Weights of a small transformer language model.
Size: width 224, 4 heads of 64 (2 for keys and values).
Each number is 128 + 24 x the weight over its row's rms, rounded and kept within 0 to 255. Layers, rows and columns count from 0. Numbers have three digits each. The size before them is the row's rms in percent of the matrix's.

# layer 12 attention value, 128x224, rms 0.157, rows 122-127, columns 112-223
107:129107131133148168142140139119107139123113069126144112127128142123130127168136126141132165122057151096114097135105159163100140138137155165117152162193143122131103124138086120093169136094117102199105093122104127127135102114156130155143112119096165107126096115126106123086109121117158134138113118124099110123134158122101108143152130178097
111:145111132066092135120146142138137131165098089164102076128155134121141125142103119123166122101093097122094154101141109185118127112139132144132117128102129133122162139132150116117177124150103162131136114070135079126116098108158135105123158111110144102154127134152127139121102105109128100117125179095054120151154133114148119109143103104105
115:088165149127112144165164172100078171145112132129121092106123164120196121122078143167152107124142143140139145112136115117098136117094154113099143150147131115138130161111117143151139097089147138118146111099114144172147135122136108137134130153148108086128092122095125095135112127114151147191152125159122087153134142155126103130168125130120
117:129111126158093145114148128088119106112111118117126080145127111129102145112152115121137139149165163119153081104116137130146149120138084162143141178116147127110133177089102116108114132137096089153177117152140087160170109132149141127144133134098138172124102142117099093137141142118133130110110134146148101128125092091110177131124167133146
115:143123131136135086129164143159177116145143149153168165121140100114133135139134119107138109120108122116114152113138125155119160127157141133117124161107160156108130189094098095149097119111132141152119093123144133085123150151101166147086110173122109095132151147129139127149105141143114138141116150070119131140067139098151112158110151114083
104:102101148118072153147143122127153166114146113134138172084111157126124144136159132171170129153130106134157102123104149154125087109118119128142147111085112076150099143146139144129081149118114139128114140111131127119150131111152163132076164123094161139104128098166132128113171140139117143130112115107133129117142166124122123093107108107145
# layer 12 attention output (transposed), 256x224, rms 0.146, rows 186-191,250-255, columns 112-223
104:088163148129117088107102105117171082113116155127137078157128141116121115128131160103092133122124109120122128152129134119165163139127133124155106117110135096169156167149119148182118173174121128114123146136141138113147152137104118123093134115167099154100134092124143178172158135129101106138077133160145149100125099131153141154127073140142
105:085135100134166168089146118136131115072132146124119154132120136165107137140153158143109111137087144132116103160138134142100131124106179153119147126171120102124095087093104137143143116132142144165164173163107122120081149166135105150127131131139126163132111105085102141123146128111050126137112100107141095137108126121109132112098141145131
106:161112147168158108091121124164142134122115143109121123172123110114115095131149096109095128107125124137116116139122145125177127108139081148116145093126128124104129098108127146120114104148107111132136117146142138169097115153141140113114121119153181133137150149102089166131140106137125095130113142104136155141101138159153111133116140108110
104:154124103143151141119140128195169131153150110131149113124103149110170103087084120126147147106116105096105145148126120129132106124090181078157129146118096090149116085130087146142174095119141108126085127098129140085120129113171152153158091160154136164132179134124167146143148097137111097158122126156158154129126126130166175091105119116137
110:090128093133125118177116126105117085139090122086097124102118133179121139124160114141109093121148138138147153130124151132092129127092142127114148121080116132120133124156102115127131142111123077127134131111091101188144128133161133115114132123124140093093128124148129127123131126105134130068161108194125126167151141147095135138099104153163
100:141139129106156129164106151093123111096143138127147138145159063162159187160100116156081146121116163119106128134136142129101101165183148081112170119152169158155160123112112114119147150153126113124132145148195129132123094165148123129158124101175107143129123124125161144108104124113147164151140122135145148140172109129142135121135114138126
109:132094129112122141150130173138103166159137097127117177115124100153135132117089102139159097128144140103142171117114127129084086114119082115104153134138141135115099106132117113110115053115139139127142120103118122134100095116135135119135112137101151110154138147125086052103112129121172130118183140094144087147111160110137132118121200101119
112:184127131135105098175111121137129139171115109129161112112128122081144140119135117136100148132158124158122161095123140089139123116149121084142107124113127145145143161159154113127109127099116114108096109118137140130174118107112158106116091124132115122106137146176158112129097133156220133113149172146126166136112121134147103118148127140135
114:080131093095116160161115141113124123130131131159135164073126111149154181100096155141148132126120121106112144122109113130091138134132157116160110157129140117139152101163125104136142156156141143127137150118127119068150119109109116153139108128099094139138111092131177111111135130103130133112129107146130146097151143099106156122115134138139
120:104114135137133118134105142097098126124105149095106165121142115140079157180148127168084100147127147184131108116131132133118138128163095172108141111139145182113140154138170126140081140156123160120136131158123129173131110150096110119100185097084112053136098113107120117108119161137160159118112111089097108143125142115095045156150127148114
123:151111154112126169082150133137154157113170124167135131153125135090131110143110134136142178126101110137109109135120112104166125134156129133136125133197133128136127116116175139132145120156131163125135137170171160071099108123111116152148129115127111165146155135117103134122152127143104144183109132097112138105119130122173125135137149122104
117:125116132162100146098130104158144130191097110125117131127100169114090075077134146096168105125142109101138120132110120145148180076098124153141079160078111123101124122149133112152100092119133121121118123122054109126135160067079126138125124130075136085132136112142119107147128132134083073109121142145114108124101136135108130132116143120108
# layer 12 MLP up, 896x224, rms 0.156, rows 0-53, columns 112-223
106:134138144141131137080118171091120145105123123128083121087157093183117165140147145152135116111096119084107148174148093130157106143114143146115133151164128130147123108141131116125140126132097148171166102152151151160134110111135150126111132127133104099119139143106127165102110091072140130127105145139128113171122111159140160064125132139114
108:105128128135126110123120136113150162135129127125073131182153120065143154117131109106161203117159106120143105146143170159150101087113148207115125101166121120102109108122147149152123101100093080125101111141166124110131134130123105151101139143130127129121161130153130146152130167118144114147167142122143120106146169136164112149068136126112
113:136134131134114113101111128120124157098181100059149092124145142157079076086146119131088127145145130130128165115136104120115132094094138141106184149122137113116139133141126098112128117135127159171106154107122165151161132113116168138094070104134146103115148124138128150097106156124115146109089182126133138147119149129086106111124109127180
102:148148093131137092146160145087157151118138157143098124090098156132082112164133137121123124105161118147185125064114129137113114150143134109111107161140142115137151133083110169081120165181146111166095132151163162109122127146131135116130143154082154131139130132091100148104141106107123140131159124167099140113101113117149135139138121146114
095:145109066122102145172162118145140157100149111095147100097119157100136156162149082149128111139061110143126146166138117134119167124122105109116104087117092159118123109127089108113157135157112104129137135137107123100171134119169115163175174141146125148122109082090149104131187134109143133110136099136149168128136164165138070148137134113086
105:112110122157124130146158165156119122134158108114130128137097134171131170092174119145154131139121097131121095120130115126162105108109196119088116086165068137120132093147095123152137132104158116128132148149154116165122111135161108177105189119101120110134148177077115151134158149154123150136115107102116095130090144131109119142160127125091
107:113105131125102180123098160154166137166108128104113090140132143127090129134100165159149112113145103144107137104086146141119195162112135172147169172136086118130122166108112101141119151113100139141148139119108120100165127170137150133124104129122089137129087101098143162164139130161126137143157117107138094096157193111117123113114158159164
102:140151142175120137108143139141129175149114114068167100065117086104127113147145126158164147135131113148161134083154151143125132099180158113144151119114139143108130120154121149130122136152093128105093105149114149124141119095147124127131129107143143152198116142108142153149175150144137131127112146118135184141122138160168095160084118126135
102:142147103105143144152148133090129174123119181074146132150141140137085082128099103124145108126141129123142140104136116093165109135131114115181113100147129124117139114169113093135129114106148167120138072156152117138099122138076167125095121149145131123096144157134112109130134144140114132159135116139131135092108150127089169114123132144130
096:137136107166115132095091139105116143141087139121153150100112174141114133158089107143099140137139137159167144118134148085117179123119084112129138114089128137170108135151139167152123094111132122134077120159102118107084082125109174106082120075105103141132090158144078118121157161150121148125156146133107147095095136107123106137116095102160
099:131117112114114141105161098155158135075090143133146107186150128135088135154128109112108128116114071125145111111152123113119127135144110131153119086121141146122091134114103095149106171173140133091126094124152113122137099102142098129152101099087155108136114140147128137113142077114146143086169154102080112146134146090136133136158117109072
114:092150152146173139143141113120124160143160125072093164073154134115133111066121116110136104128152142107144153078112113119100106093149104100128135101127136123114154119134146142085076093126155174107119110144120109127092164113105113142096080102144174141133122133094094154148142142075151161100098139065124125146127138140124139065060136141133
106:134125118140117125080132138153130128103114134114132123097142138164128089142111144117140130090067092134143090121122124101128137111100133151138110078075137123108111132137117105145115168160085110144164112127109155074162103137121175137133142155118140133148133119109159130125138146173185103100114124148158065145129103130151096142112114147138
085:081128116126091131124126091129181149132110150112124132134161147113109102145137122131187130129194132140124148149118104118119129125146091133158092125094129155117148101133163088130159106114132090113120120146138117161106146125108162166141107124126127050138141120108134143160109119122103131136110108173097141110109128156110118114125164099136
098:114077139142152127129125134154153144168090107082160153128124122118117150123112124121128136134134174124127159129118093141130108115135086170170124134153105141140137163126162124154173138111133122170106110119116139105156166136114110146156119120111128117199087121121137138176143148163099149115128123088146128123095126131117136129067135135104
097:127123131127148109135126093111081134148105107117114103137117198127096163142109113141111118128120155166126121140126139163134165172068113119130165114154138131122122163138147180120159101114122181164135130115105096140126120110106048178147116079108096144125120146129094164150149166093134114147109109158121084129142134068156104101149103107137
099:123132135115181098158125129144147140152127155136093126137098102125093138153131135094139124150181094172136150123052106137118081127100153145122118155144147135145154149145125130111115148066116158167157092116184114104129141112146130132140138133128145115085134124083130152106155120191125146115158153129161129166079179092149135127117096135098
103:133127080136157114105134120130138154123138148092175148094101126151129092121123182118109146135143117136093179131118124161131165142111173150083108116134144141125139166125089113151150160137134154138081086080152152130186118151142156102124108179160136176160140111143120112112171134127147098164118135119155134159130123096140099127111120125165
093:135114128155147136118111134161156161113120176166126103135138131090122106106156136163170133176161171148135135107096105092110126137149124115122116161064149107121125120117138146115150115109087117041115108115149166109131146150102170129075109112156161108151134132128168122119135155100171113132106111127128096146103125120110092175110136086125
105:121149099118164114160111156105119145087097174147135106137128142152164129126152117141150146152158105151146143124170178174181141120134144141126135129124134147112124148137141140137115148135138116155089133159102109147188095117086120161126084158112112119099137142116142104114115155165132149118075127175122134139099125133107107131149103116150
097:121157081136123130126137162105121119130154117116150120092139115149137102111099106068121114136162111100142122121166100141149123126134176103111076119121164132133170153117114126188116162114157162122103100163132119162131122111138151146126150093160164148126096126113122070153108099131143106169102122152107143115087150162112134137135141162126
096:130186157152145145118161118093117137113156116073116130181182106127110104158129115114117135146144153101141107078154144114147150105128115124116137123111117098109137152101141154154105112152138182150138160161123137124125122150135130133120192129129103121100157152122131104155139106158141139158160166143109080135109115153131138103138132126101
103:167166124151124141168120106108127155089137128121118165129130124104170115133175134131141096077114136148171149123118134108147106169144170100103109151131135119111121153122174069154100117100151130169115110134134139113110096140121125127099132154130162129097119124122116068124102137110091103113128127080132150120118126125135093122159122078138
101:139111098124140144124137152123082154185072114128101129097106103111121143137115154106158144140120128114156146128139077074106136142083146113121110128111134123151142154141096114121119121125132106167129140123133118075135126111126107116124172129171180149168107132085154124091136117148156175094086123133097174119126129163165124133132107129143
089:140116153156132099092100109088127142130103159106167130126088139144146089124100084072110125116109129145151162118147145128103121098145134135137117139120142150153167118127134144180132087050079179137160110149114154136094105131139140117177123134085168180104150141111120101131125114145123119112072145107094141146153161085133137134095128114119
100:114119114126123162114089133137141144149118132085135135086148100180135102137121137138136157122141120129121084114132115167144123100170110163131132086149147156152096114052100134097102156130084131132088125132136179101122135102097118139128121111170153136133101107180141118156137104153151135146150116111108145141135117107115178135123126112160
104:116098083115116163101105110121098131074134121134114130128091127110118088155160140113129147192167155144159144104137122108130131099129122136134124190133168151144157104125152162141142130156128153166100139091102147134123124126124073162150144128094131142199147154072116122153128162120134160163166135097132164134126139112114085128091137132112
107:168132121098101121135095136122133151164151161150096114108127158155091128114120117109085144160151147114095132082120124110111159144108132175110103153148136128069164168120132139090132111087108158161150093148124130159122148136140115129113103165105103129127143179136102142188153120154111137102141170160154153143117129082125121117109162143127
088:151138151155157116103129121124114112170137174159129097117116121149113116134110111130122118123105123158066122148111111140156139130120136140146132127133110098133174148132140154136110140163103125124110118122101133085112099095146107129124164082113068112112121121118103084175134092165089086141134103146073132152115148124168106105125144133117
105:174098087112117133109160130139155124116090159136122148135128110136123132160176180098142151172132139142123139105124158111076150127129148134104126160154153096098101123116159114165098159096141186136129103148176097098157119166111160141127130135125155089081145158135089126119115166133132128132162096145137153117084150130141147109117126116196
102:143112093097142157149164108141127144120141079114123107117126141174110143141104111163181113100109100097116088102143174111117082102137142080124131127158126108119127151093110159143126116176136109160147142117144126151139116125128156160135141140120158105106202126122109130099118113108147122135121123124098111163146127139151120064149084129097
106:143166170121153103141158155133129174172147142107172143140117128116146128161145151178132128128135132186128134131133108125103156076155107163124135140124160085101123137108117074175158114130108108161095113125129150125127153174128148132136115137138125111136092097123083128148124082067128129099142117177118090122124131116105126142111118158128
096:110131133144132094185094159165117171113143127130118143124136110136176113128169163070124163118142122151166144107134106114149080101159134105122169134139118126163115133139077090187108116127090135145144138097111086174060102139126101111131139131110112150131125126110102140105127135099128136113159132113111127154116127121133134112109134118152
102:077154193109103145175160150112127133129141131122147136085117120139148100097128134144130126099113149171101115139101096146090143170122122100072112136108089105142169085132161119146144137146132149139148152119130100138139143138104135134126146138093156093141111166118098132111167107126127139161180150148125124106113127124160148103140106108125
100:179107110089130145116153137138126139173121190125118099142068150149129090138119140110130103172139123154117141136097142078116106118182109105163100094114126120143101122133160160105167146135136148082099153136133129140159157112145105112154098113105133130130168125103134088145121110136136139145082163131140112137081144097164137095118153170144
096:146146139124085162103106124125132131109161157122146114110125119133162128097143109106124149117148139147147141162102112121151101115115180119112141157106129137087076136104126109069174115139128101138103137105130174123132119086114096165090143147114147131141156123157166136139118141139103134098137169119093140154206146148085157142120102133170
105:166163129144149117100089118139143129153086183093133138127101140119147154126105117131117166158173134142084128131133111085161131098101152141108077170189124094140142125138056124136115121108118148117098154171117125109110089157120134127108083131140152097139086072153106135130138122143108114102128123128138136179131130121170148113133149125101
093:131135144160155159142095165095163158105172121095162118138131086132145130126096118126126104149133140146137099145099130122087133096147098112133140130164153148104104145102122080120127123124085107151136117110191138104120128116109121141187140120168130095138117137126140110130109095146173106148146122083140170116141167150076139110163085125123
082:131093151104146149114130152126060143104133119111102124138131099163107113121147096154082105150116132151137096125126115176117121109139132145095108126138097111190107170148108114132101086153134149098170115150159112120156117094143133117107164107157117150139116112141093126118100113107110134129135172135132144159129110172105102106146102125163
105:101149140090117097157139156117145143137137155120097138108148161111099125140133093088125145129150140144110122126149134130101139111126099143138159085106122134152133127083097137123203109141116157137095145119120122145140161165135151121139145148122117123106154154119144175094138132145131126103097149098106122128116149110116107090067127136101
113:169067111138131095125166172112132131134123112141187143126110093101131097127165092078157145108125156163099154092138111128140091161143109128113131122087112111152145150140130150152116146152163109152131139140164121134122127142139140074093163132119103109113139139127134158136173116099125138065120107159124112127104170076131110194072097123147
103:126125133100122143130112136145124189135180160112152140128158125118104176155105143144112136127136118113144158120124137154198137113060153128140130115073132134122160154126151111131122150097096123089149125118177126138148102120115145111176115110132121151143114099096131133147131139141108135105098129124126111120148119145096159156176123167143
097:156159142101148139103137098107162144143121115101098131117118127151097162133115153122110135135170099077150121121115175121119118097122109160179123152163154099138146155103098127119091099100102110120159105147148136130119106142128117135127110138181123131171069120107116172150090096115097109156116159157148175163162152143145126148153180146119
109:136138151109148125122130138110112150127097136131093123126149154124121098143147131134154112159162122138138119155098178105089151118087105118135146103118113134089111108187132151147130098131143103143153162151157169101142134101125141133109065137122116117131115152119129167125135114107101168128144114107119163201155136158096126103114141170113
094:102086093140129162151163123110147125133151170154118143127136156156156139121164117135131096113138098100149110096119112121140158131121128166138086126125153110136093135117118114133161102132116118133128125125125085094153093179131099147099130124127098151084116121114157117109134120109150147128111090075118157135168181106123118092135158154141
109:133131121100101141128130166141141139166154149154121134100107141132136114149157150108135106144142142123101164101103122139135118144142140195130103162169169183124149126125099106120156104163112126149124096105126137127138147121135099106158086147103124137145136143079128164124125095159143105115178154140110096143129146154128128104129139129140
092:188154123152117160147109158146122166137150096177140120128116149124101098147152128126130115116124094115077131139127099094147078095125129109087118148120083110161112126103127143127132100115124175124078173118159137124108124134120130134172156101109115116134155146157139102154100120107094111123167112142186161148136121066109147127136111094164
103:109145126145117112084132130102126175155150120097076143150122138130118124141149187143102119132129122137109118170123125126147169106161119151121137113100125158159185125130128104078119119143136148106161100112122135123140121131142113103130134129106111101128147148109120143164085119124128143118111141146140157099102138068103147115139131145125
107:150154140124167138130149110085121152169091124101112140162199098141135090089138113130133134110143155103144132102098139127139137107094106157104114117122113109109090112172098108145147123131140109106134093106139142127126125153150116112118154139154177179095115129180108127158136113129078132151123144105089145177124145136169107134167144107108
101:111124166097159137175120093114092121139117120136119140094141172172129137083115142139147143152176125155112115158123124107149138130123118169153106128146080161133141124154117085137130105108087132105151106163142122164100109135101131136088133114141137107129099175111080144067172120133145135149134120138155084125070096115144117133163137107136
103:120131133146154104123129125106157131122138109146149118134122135134124195129141150152088131127112153140129135130167120120135121096097150097098089135122103103098130107111107133129094124102133137106083149145135123119133120168159178111105142159071114143125140106122094121161123144092074161130089118141146116184114148117102118083132148137128
102:142148115177163131100074162123116136139156124088144140136128104159149136123126138127135160124145117116147139110109156151096066117164105106121190113153129163155148128127100109127090133121180127161155125156151135109114076117169121107105162118186110148148148109150156157096128143131129104108131145146129156141126145117101156113154135162105
099:083112142168139147138133151144125136113173116109106103137091130096125116152107106107154168114131090161158117131162125122108095115154178116130122088133137153119180180142107066137122145122113150146114169137129093178150125146166098112136106143153111151126154141130120118112157119154144103111145136125153113120122171130117137135094097188097
106:149096099146145100116138107128156141149105134143131109122155158137080117129108115128135126164123105129143137184143153116169165122129092121113091138111112102114143144094151142117074101101138125195123116162120087154158184118081104137120093147135165096078112132141094129104133135096104097142123121121114176159101149124123097129150131085153
# layer 12 MLP down (transposed), 896x224, rms 0.152, rows 0-52, columns 112-223
104:096154115143144178109120166124107114174109132138133124127093130180134100159165145142117175082155119156140163113131107149136117154142180077121148150167117102130128124112124160149166152157149134149141126100121143093103144173133154129106083112128086109143154116097123178129092124105177128142063137114160120147141114137127149168126113092138
105:132108131114116164128128108097179159098158169174110141105146167153102097066135135114129148124128111144142100122097125092155136120138095134139129103121089154124126110124132118153094105121080144107090138128123159167113076118139116115154154139148092115136147109143110130119077129162106157110118117180091137141132137123146143108132149146158
108:119140145196179152128137137116147153131130091184115151170099120133102074089113087175148115161143142161110159161159135135090090103077134139085133128126117139122111129134130151112045123125105117099072119089124117147108140141105087114160182098164157134157104155147168120104106144141147138139102130127124131182102136095154139128131113148144
098:101153132141130100156117142105132165118130100126137103136095105120136135169139136100131115151138158136100131092095121160125119134166156127107143156171093128154175153093062120163121178136171130098175131101158111166116114125133138106140126135114106136103122115116065144103154146163129118114123128153122099082141091116099112145139137122070
091:135097062108100128112107131141125124124132149110149088094159086136111122135132197136117115093131162129144124095088115180097115135108146165154140151122129121160123138170131150181123149154121143135152131103116147159092129119142124166127115117166121132138099087114123117087101152169116113112089131126144153110137126129129127126102105139135
107:096132158138113110126096160129095106175162135104105153125127113150130134094149152114115101129109126114147121107094093159159117086117118160103142111121127194064125104146127128111127147077128128100132155170110124116149113112164131118124181162110126123105115159157201105104122141087158150146158113126106160121122124123129163133147124133156
105:092111096174124126154105121151156160155158148156134177108152104119165107147121133129137147103101097110189108094119156095103133139148154151129132146084122122105095156160126071102114126146136129116175121139117127144114129151115148153097145127148102094130134131084116159162101153128121122156121156129121119089129151106136119127089124152132
102:139157143046115103111166119121122145114140138138161133090120171121130117143111127133127105129111122124121108143159150137121146106158146105107139141117130116138164128153118140147081126091123086110093151166134151128117098132108142118151140151117095147140146130118107154127133121116140117146145115144160182139127118171149107107105146091138
102:158116143132115145118111101087049139127151133138138151151106154079104108091136097126163101131125131151131150114124169141158093111119117132143120144135113123112155097132130132097104070137108138127120153114116108172119121110151154150150126106105135085114166126154142139132137126121154150111121113132132142067101104123131120147103080106112
098:104120118110132142115155129132133119141147117092183083110156175104142184086125112135111167124116143121158131150158150095092150118126091111184155124126176124100147132154120178162138107101142145159118167118115076161132091130122125132096144126138128131118122167157129169159131138097113112173160152146139145126146136113113134136139140145154
091:079123121142104109109176142133147153138124127090150144151141180137110124130103133147103155151094115138131140161126134114137139124099141141130157083151112092147111133141157076168109152141135132104068128090151135164127123156129150138094092120083159115130108129147112122091169122108120153111111096148115127161118118133114147124113131154093
107:131082134114132147127155115125134097134152136142166105139097161119147132121110131119114160140147148119114124122184087121123113171107137127140120156073120137146151125127126120083119103161113176120125128138135097105164114108135138142100113119127141134097139110098135173146135152115114144143112155124123178098177123127128122128144098192098
101:118141113119119147111105126134131071144095109110138120108158158126110126111069123113104122123130089134144140158128129155139128146155129120103109102121157131132121125117127118165127134119132146141148095160158146101166141126168156157108140124151114148113113077175103124125121114130110191146113112179082122147099128187116134113141120135114
094:130106128106165171149111165107121062143124135084150085160111103123108122127130149127130165122145153126152094136131133108107122085095113119127170153150124143112147144129080140146101085112087097123138111142108103137151121119098108129135121099130137134135146123169120122118182152112124095132084170096112142108080118135097143095119129104142
097:100130118136098138131109154150136163134115130114102168124143111123106109120138158138154124119121149135145148136143144075104113120140143095131121141137140158132126141150153146119089108097143139154115099100096129117132113162118172130140118108120148150136192116116148117140134133133162130126108113131103107147107121144121136137149121095097
099:114091091142148146119127140127122059163126118154119095140102112115087150108087135105127147153120113083114113115130119113126135148102134147101119136129119135155123178125166148149133085148086172084136147111129137098129151091136118121142155145099135112123155146170106129116140107086146130118179118144151088104134140141122152185141136087077
102:112124129167139130118177124151151118088138101188126167110131133101121152113152135124128108111118151132093133187137098105090117103102133133153118117104158142107160100139090109124145105050057114135164106115140120156109164090113132150164118139087081124130113092103110130114106159158142129140109098111102138124136113112089132168162114137101
106:151095138126136104128144133135127093138148128143096140104087151143133104137122168111081120148165128130158083078107116191178138102098127122137160116146106085076118133149109136144126169078160114117123140113099077100114108140103122098134128114123171165116099140138120120129104126160155144128155114088170132125121101116123100116167127104161
095:184130188134134108132142148162130105141140118129113111140104161130160103153120109114110161142157154147087103089125101117108155139148132134149122118087142109125151132099184093154163110108106144103120122109133160125159121127093144149159110110121153158145133169156145126158128135084105131162111158116138107099120136129116124149123116127080
103:155157130132128169096101146154139115123120140126091131141099107103148132143143145098109107156130165134146113161143137151135147130117099131135102120134107148094136149131131158085136156168143116150098158170167132102113121112127139163124109202084149143110129138133183121137125196119116123094148126166161164118137151210142133118130118117106
098:117122127122125109122148107077127035124121169140183122164119094128098134123122123112152158147162147085156090137137125146101128116143107111113179127097107134147106122095081098141118094084164141147131113121121115120152133089125099105139159122128123137132134130120092056174122147123106129152153174142128132105159130151106130079145115143140
100:130150150174166172114149110166113142164122133133117141136182158107165104142125138109123170117132101107142141132159147135184139143125121098114139083169136073068113107106093145141131162141118124133135135057149108124120105140120095151134110087130151136133136129100148122142124131132100109157139142104135145142153146090089159157110112116104
097:141103155132122155154117172111136077147144116116156151183172144104122150118159126107102093144127133203112102156137163113151100145137155118118131106084110093111116145165175120128109154142096158151138118119145105087141121141147170124146133117131106123110112131117103071124164088116142110122130143098098106166120156111125137131106122143138
096:082104099110161141127110109137126107149146165112175110122137121141130123117123166115174182171105110125152143108141126122124107169121134135116116100127155125119201069119125151084123100145161152158118174153088131085134095156115144127129149147133164112124155134081129145132101127123153153073147108116153136141096125137141112149141131083131
092:138096101170143107149143133148106098139105146124142142130151147135125133152095123150149137063144100117151162125140102151092162120136104181166124101136128147120099090158136099164087100169153182127156149118173092098087137093115119132168134152153146113119097115137123135118119120103108137114101145135138113102133102144112151119142179097143
099:134108115117120103129141179103119112144147133144139143128124156173126145100092112128136111130132135111096147131089151140120129165144103095139145105073151117143124106156144157142175129135150102118093118136095071133118158132118110141089174174121138132142146120136097132119135142121078130143116064108129112110098134154096093148093130085121
103:101170143137079125147139108090136135155126153147110139134121163110127106122136080093162102153117108124133142107121144149190145116159148109146109104136096157178150154061125113145120112158120133147105164125135132208156124163092126127105113146154134146164172143131107147125109137129119175121132128148128116115108089117169111130154126126155
103:148107119141108113118130110115096130137115146153128100168120117090152085083115094144158128154115134102138086111140120133128144160149069152116119110131127119088086151137141130141155140103105113134118120193122136120141086148084103139143092139131125136128127123136088189165105141146144150114166132164147103121097154091137103125072163134113
093:125141148105123156163134083130142115155111149076137133159132135109122106139163124104159128113176122130136130128078127137152130125123165136093133126100180124116125146102109134169126148143142116127141105155139100124114143162076099156121122221111154149119118144137133117118099127114133143111106158106109077107144147125140123150148148088120
102:096181114103119102118178133134123089111157158136095163134160105149131091155158096140138135138134149111151149139111144147098136102135107117106157087106141152121126141150118113149111150133188143132117105109134102147162131106088134174125100117152156117093126122112110105105099128116068126108152141149113142119101140126170149141120150116125
102:083113127141144175205161138117145133154150104131130107111101122129101122150114142095121153147157133134094144165127130147122118110123144105119117188128107080111152121082160141154100109160138090124098146112084084097163155117113105127102164162112109136131153147138086128128129160107128096165125109139132117162150100152075093109157104102108
098:114123148147146138158098078132150111125100182098145121141116096107113126134090159113111138138125062132117097077139136104147122147087120144127093124110116114117151107133091117120106111118084138148071124132111135106123132119129084127132152079100115125135136139119117133157149095127106132150151150161134149121119179143143136137157121106159
097:187147166152156099165142166097141167145108117140149121117154130120127111125143175142136123124126119142113099080101132147168140146107148155116108147124101109123142128129130161148142147100099137150121124112135120115085131143127134138112149107154144154132137059111086108069162150153143143116087138159124106110192119197170142098087130110123
101:102148135121137170155134148106140138134153130088132112147116138136142116147151135126110106133137119136122116129142149105138145112141140118124082132131086124140125130131121126131127148089148120117158162103069123150090160111126098115074135113103101173136145122131188130133149134171136152148142108114075099106119090125112142144208115113144
101:147107122160156121143110170108110102099132086124159086149158069111154144113148125165137128143116130160183161091118110117085148102128117104113130119155101138127157139114140135138137149131156161124115151110084136147151140157146118122166142103113127101122178125123146147151117120081151065171108153181124148121147132115164136125095151098156
098:144119153115091112111129076081073152137142081109111140101125122171146104144138070118121053135125152124096157174071131141172162161118158111114111086128138153116124152117137129097115092120134140139163117100142160118120087107154139158102086152099111135135111139123127126127148122119139121124133147137107151125105119110149085127102147117110
104:170128132145125161107133157164121106142101166150108133150150117077139137132124144127136113154142118146129137123122159140125138137134169120123129141163135130093170120117139118180119138098122118092143136137123134162129080139100118119098117143154134155167106102103133107124109133109130139162130110133139125191136097130103132114141181081094
099:108149136167152168147124124117113127119119101170158158099147142158173122105140154088133156139140125089134156130131135089143129169094120125129118168174178134125137123101127130135100116130126146174135134108100132130120151123108129115142115129121119103114124109123132138100117170110154102113130086107153154129104113160090183122121164090119
085:148100129170134132107167109123086197114153156117095146159078137166129148113127090133169190138141155091117143186100153157111138112104122130123101171098123054115104149141133146091125152115083125111095127123131117090130126131126133102137112084134141112114149111121137105155134154132140148150109155110100147111138107148144174107120116148137
102:102172109103149122197137106090103142151133126098064146119154070137151119103080127117139122151146162119132122124110116117095163180119119139094104103110112130164110120127116110122161112158118081120142157164150145115144101115129131124177103170152135093090161142114123121112142141119114150189115157124154074123134134135136137103082144102149
104:154157144117147129143180131106135130082140133113103131117124105134085142132110131121109145161087158146100131156168129120151128168120087134111140108114147089122144131162179149141074121149114096157124127116144131156101102106153161095092140155124110092145128099108167116116123117109135167082154121112081116126118122108100129177130087145125
097:134186128163107141125113143116092129130144138123132120143089117105114101103121128139110168133097109107120116177112121160104148154114092157093092149087112144115116140156096162152079111155147122133122114127130100169137088116096121099138092137154154139115160094139158109116120158150110102127149140097104120124131081143136175136092138094159
100:141140143104158147146147127152156097145120130121107158141094136131107109149177144117093117142147125128106144193100139153142095139147132141126088143114118110077181172118126152136085125138172100129097148104111120114126120111142115100104114158175127135156122112113160150138146120134137142158159117172081107125145116188120105169169107117129
111:094148110123138129114108142112129105154126138144133087104098114125151168107161186135148116135100137137135126105104131138124146105093095172134108074121131195133143140159137124148106132080094134120152160108125113110137151145110162100120110137107103117161133088136141127101145141134104169123121085147152116136122143094127137167134138135089
097:126127170145101116138106128118106044112139128153160139144124131151079148123152134124140112121194133127102148069141118129121120087085075109156140120120196158116128090121164114125099111100097144145133155109137171158131137119119144154131143130104133124154170142149117117080117107133122129158113136152127160164118136134152145135117129152110
099:123167129112146171139116108126138159132133150156132104107140113064146090139139118077116141152123139154127148151121138183120154140164150154107111120131112120104174165153127123132158114110086134170109089104135104120161159082119101125174129157168146121127161147108197172113129125101148090129129113137156153105136135101108132112111122139136
094:129123099126113121145132167139120143118121142170095125113134100152126136108123115112094128121169106135140130177182059124159136099086109125152146118143113140162121118097150149095124119095072126139098157127134181124131102170141121138142113101136088124115158151121159170151178141152177104119125155119170111169128135149133117088120111123113
099:059111146084132107106147130155133104089129128147145098126116124144133123089132151083119133097120125083135125120142120117148140128155084085121135140137120152148115127153163199109142159147178175141171144083135114121124134160140168066146070136136103118166110106137149153133150135106141180078134112154146154128121118131123138144135112085127
104:123110127167104103120088083142134082128105133100133141098169128144140123077074089146163092113102143096120112129101144140117093099134072177136153097121151104120127122098099084147129115120108145086138114155146132142126141078128157132119125134157108142142117167110137107090155115128066111135149152152165147129141159156118134115143129120121
103:154093148141139144115119105159160163141118118150109095111123142178142133129159123123136198150115136133134133125157122099153167137132119116111095138130088088169192156080191115150126132106101094139112117141136059151126107135141130129114105132129141122145128121119105102128137142141110088107108104119138166114134124146120149132107125118173
104:102077143123101143157118136139150142113104157134074124105126120075101116129111157117151106093107109153128160104127162142145130113152100079145133070117145114125169159113123142132120154109143191120135112119141123127147132135125126106126154114118131154052119073149116139181127146159103118060140091101140119122111115169111123126113107109145
102:145163118158119135063135132095147101124133102119161113128147190137134145188140124120148156127104112120082091123170128091186125133115133163137131117168137113089145114114122119140109100148124110135099144099167115140106116124145158146155163131137154127160139134156123147146124124112094129144123096127104123136140150170159121144109150083154
101:147130103107098140101158175145133049107135156096109113157097133138112077099134107178126084144098152169104141118134119157106142168135096146130150102142117142142128111143110154152110122144169131136132149132122106123162139160095132097131145186077094119077116094088103121126121119111148151150151168104136133130093091114139111177127157119151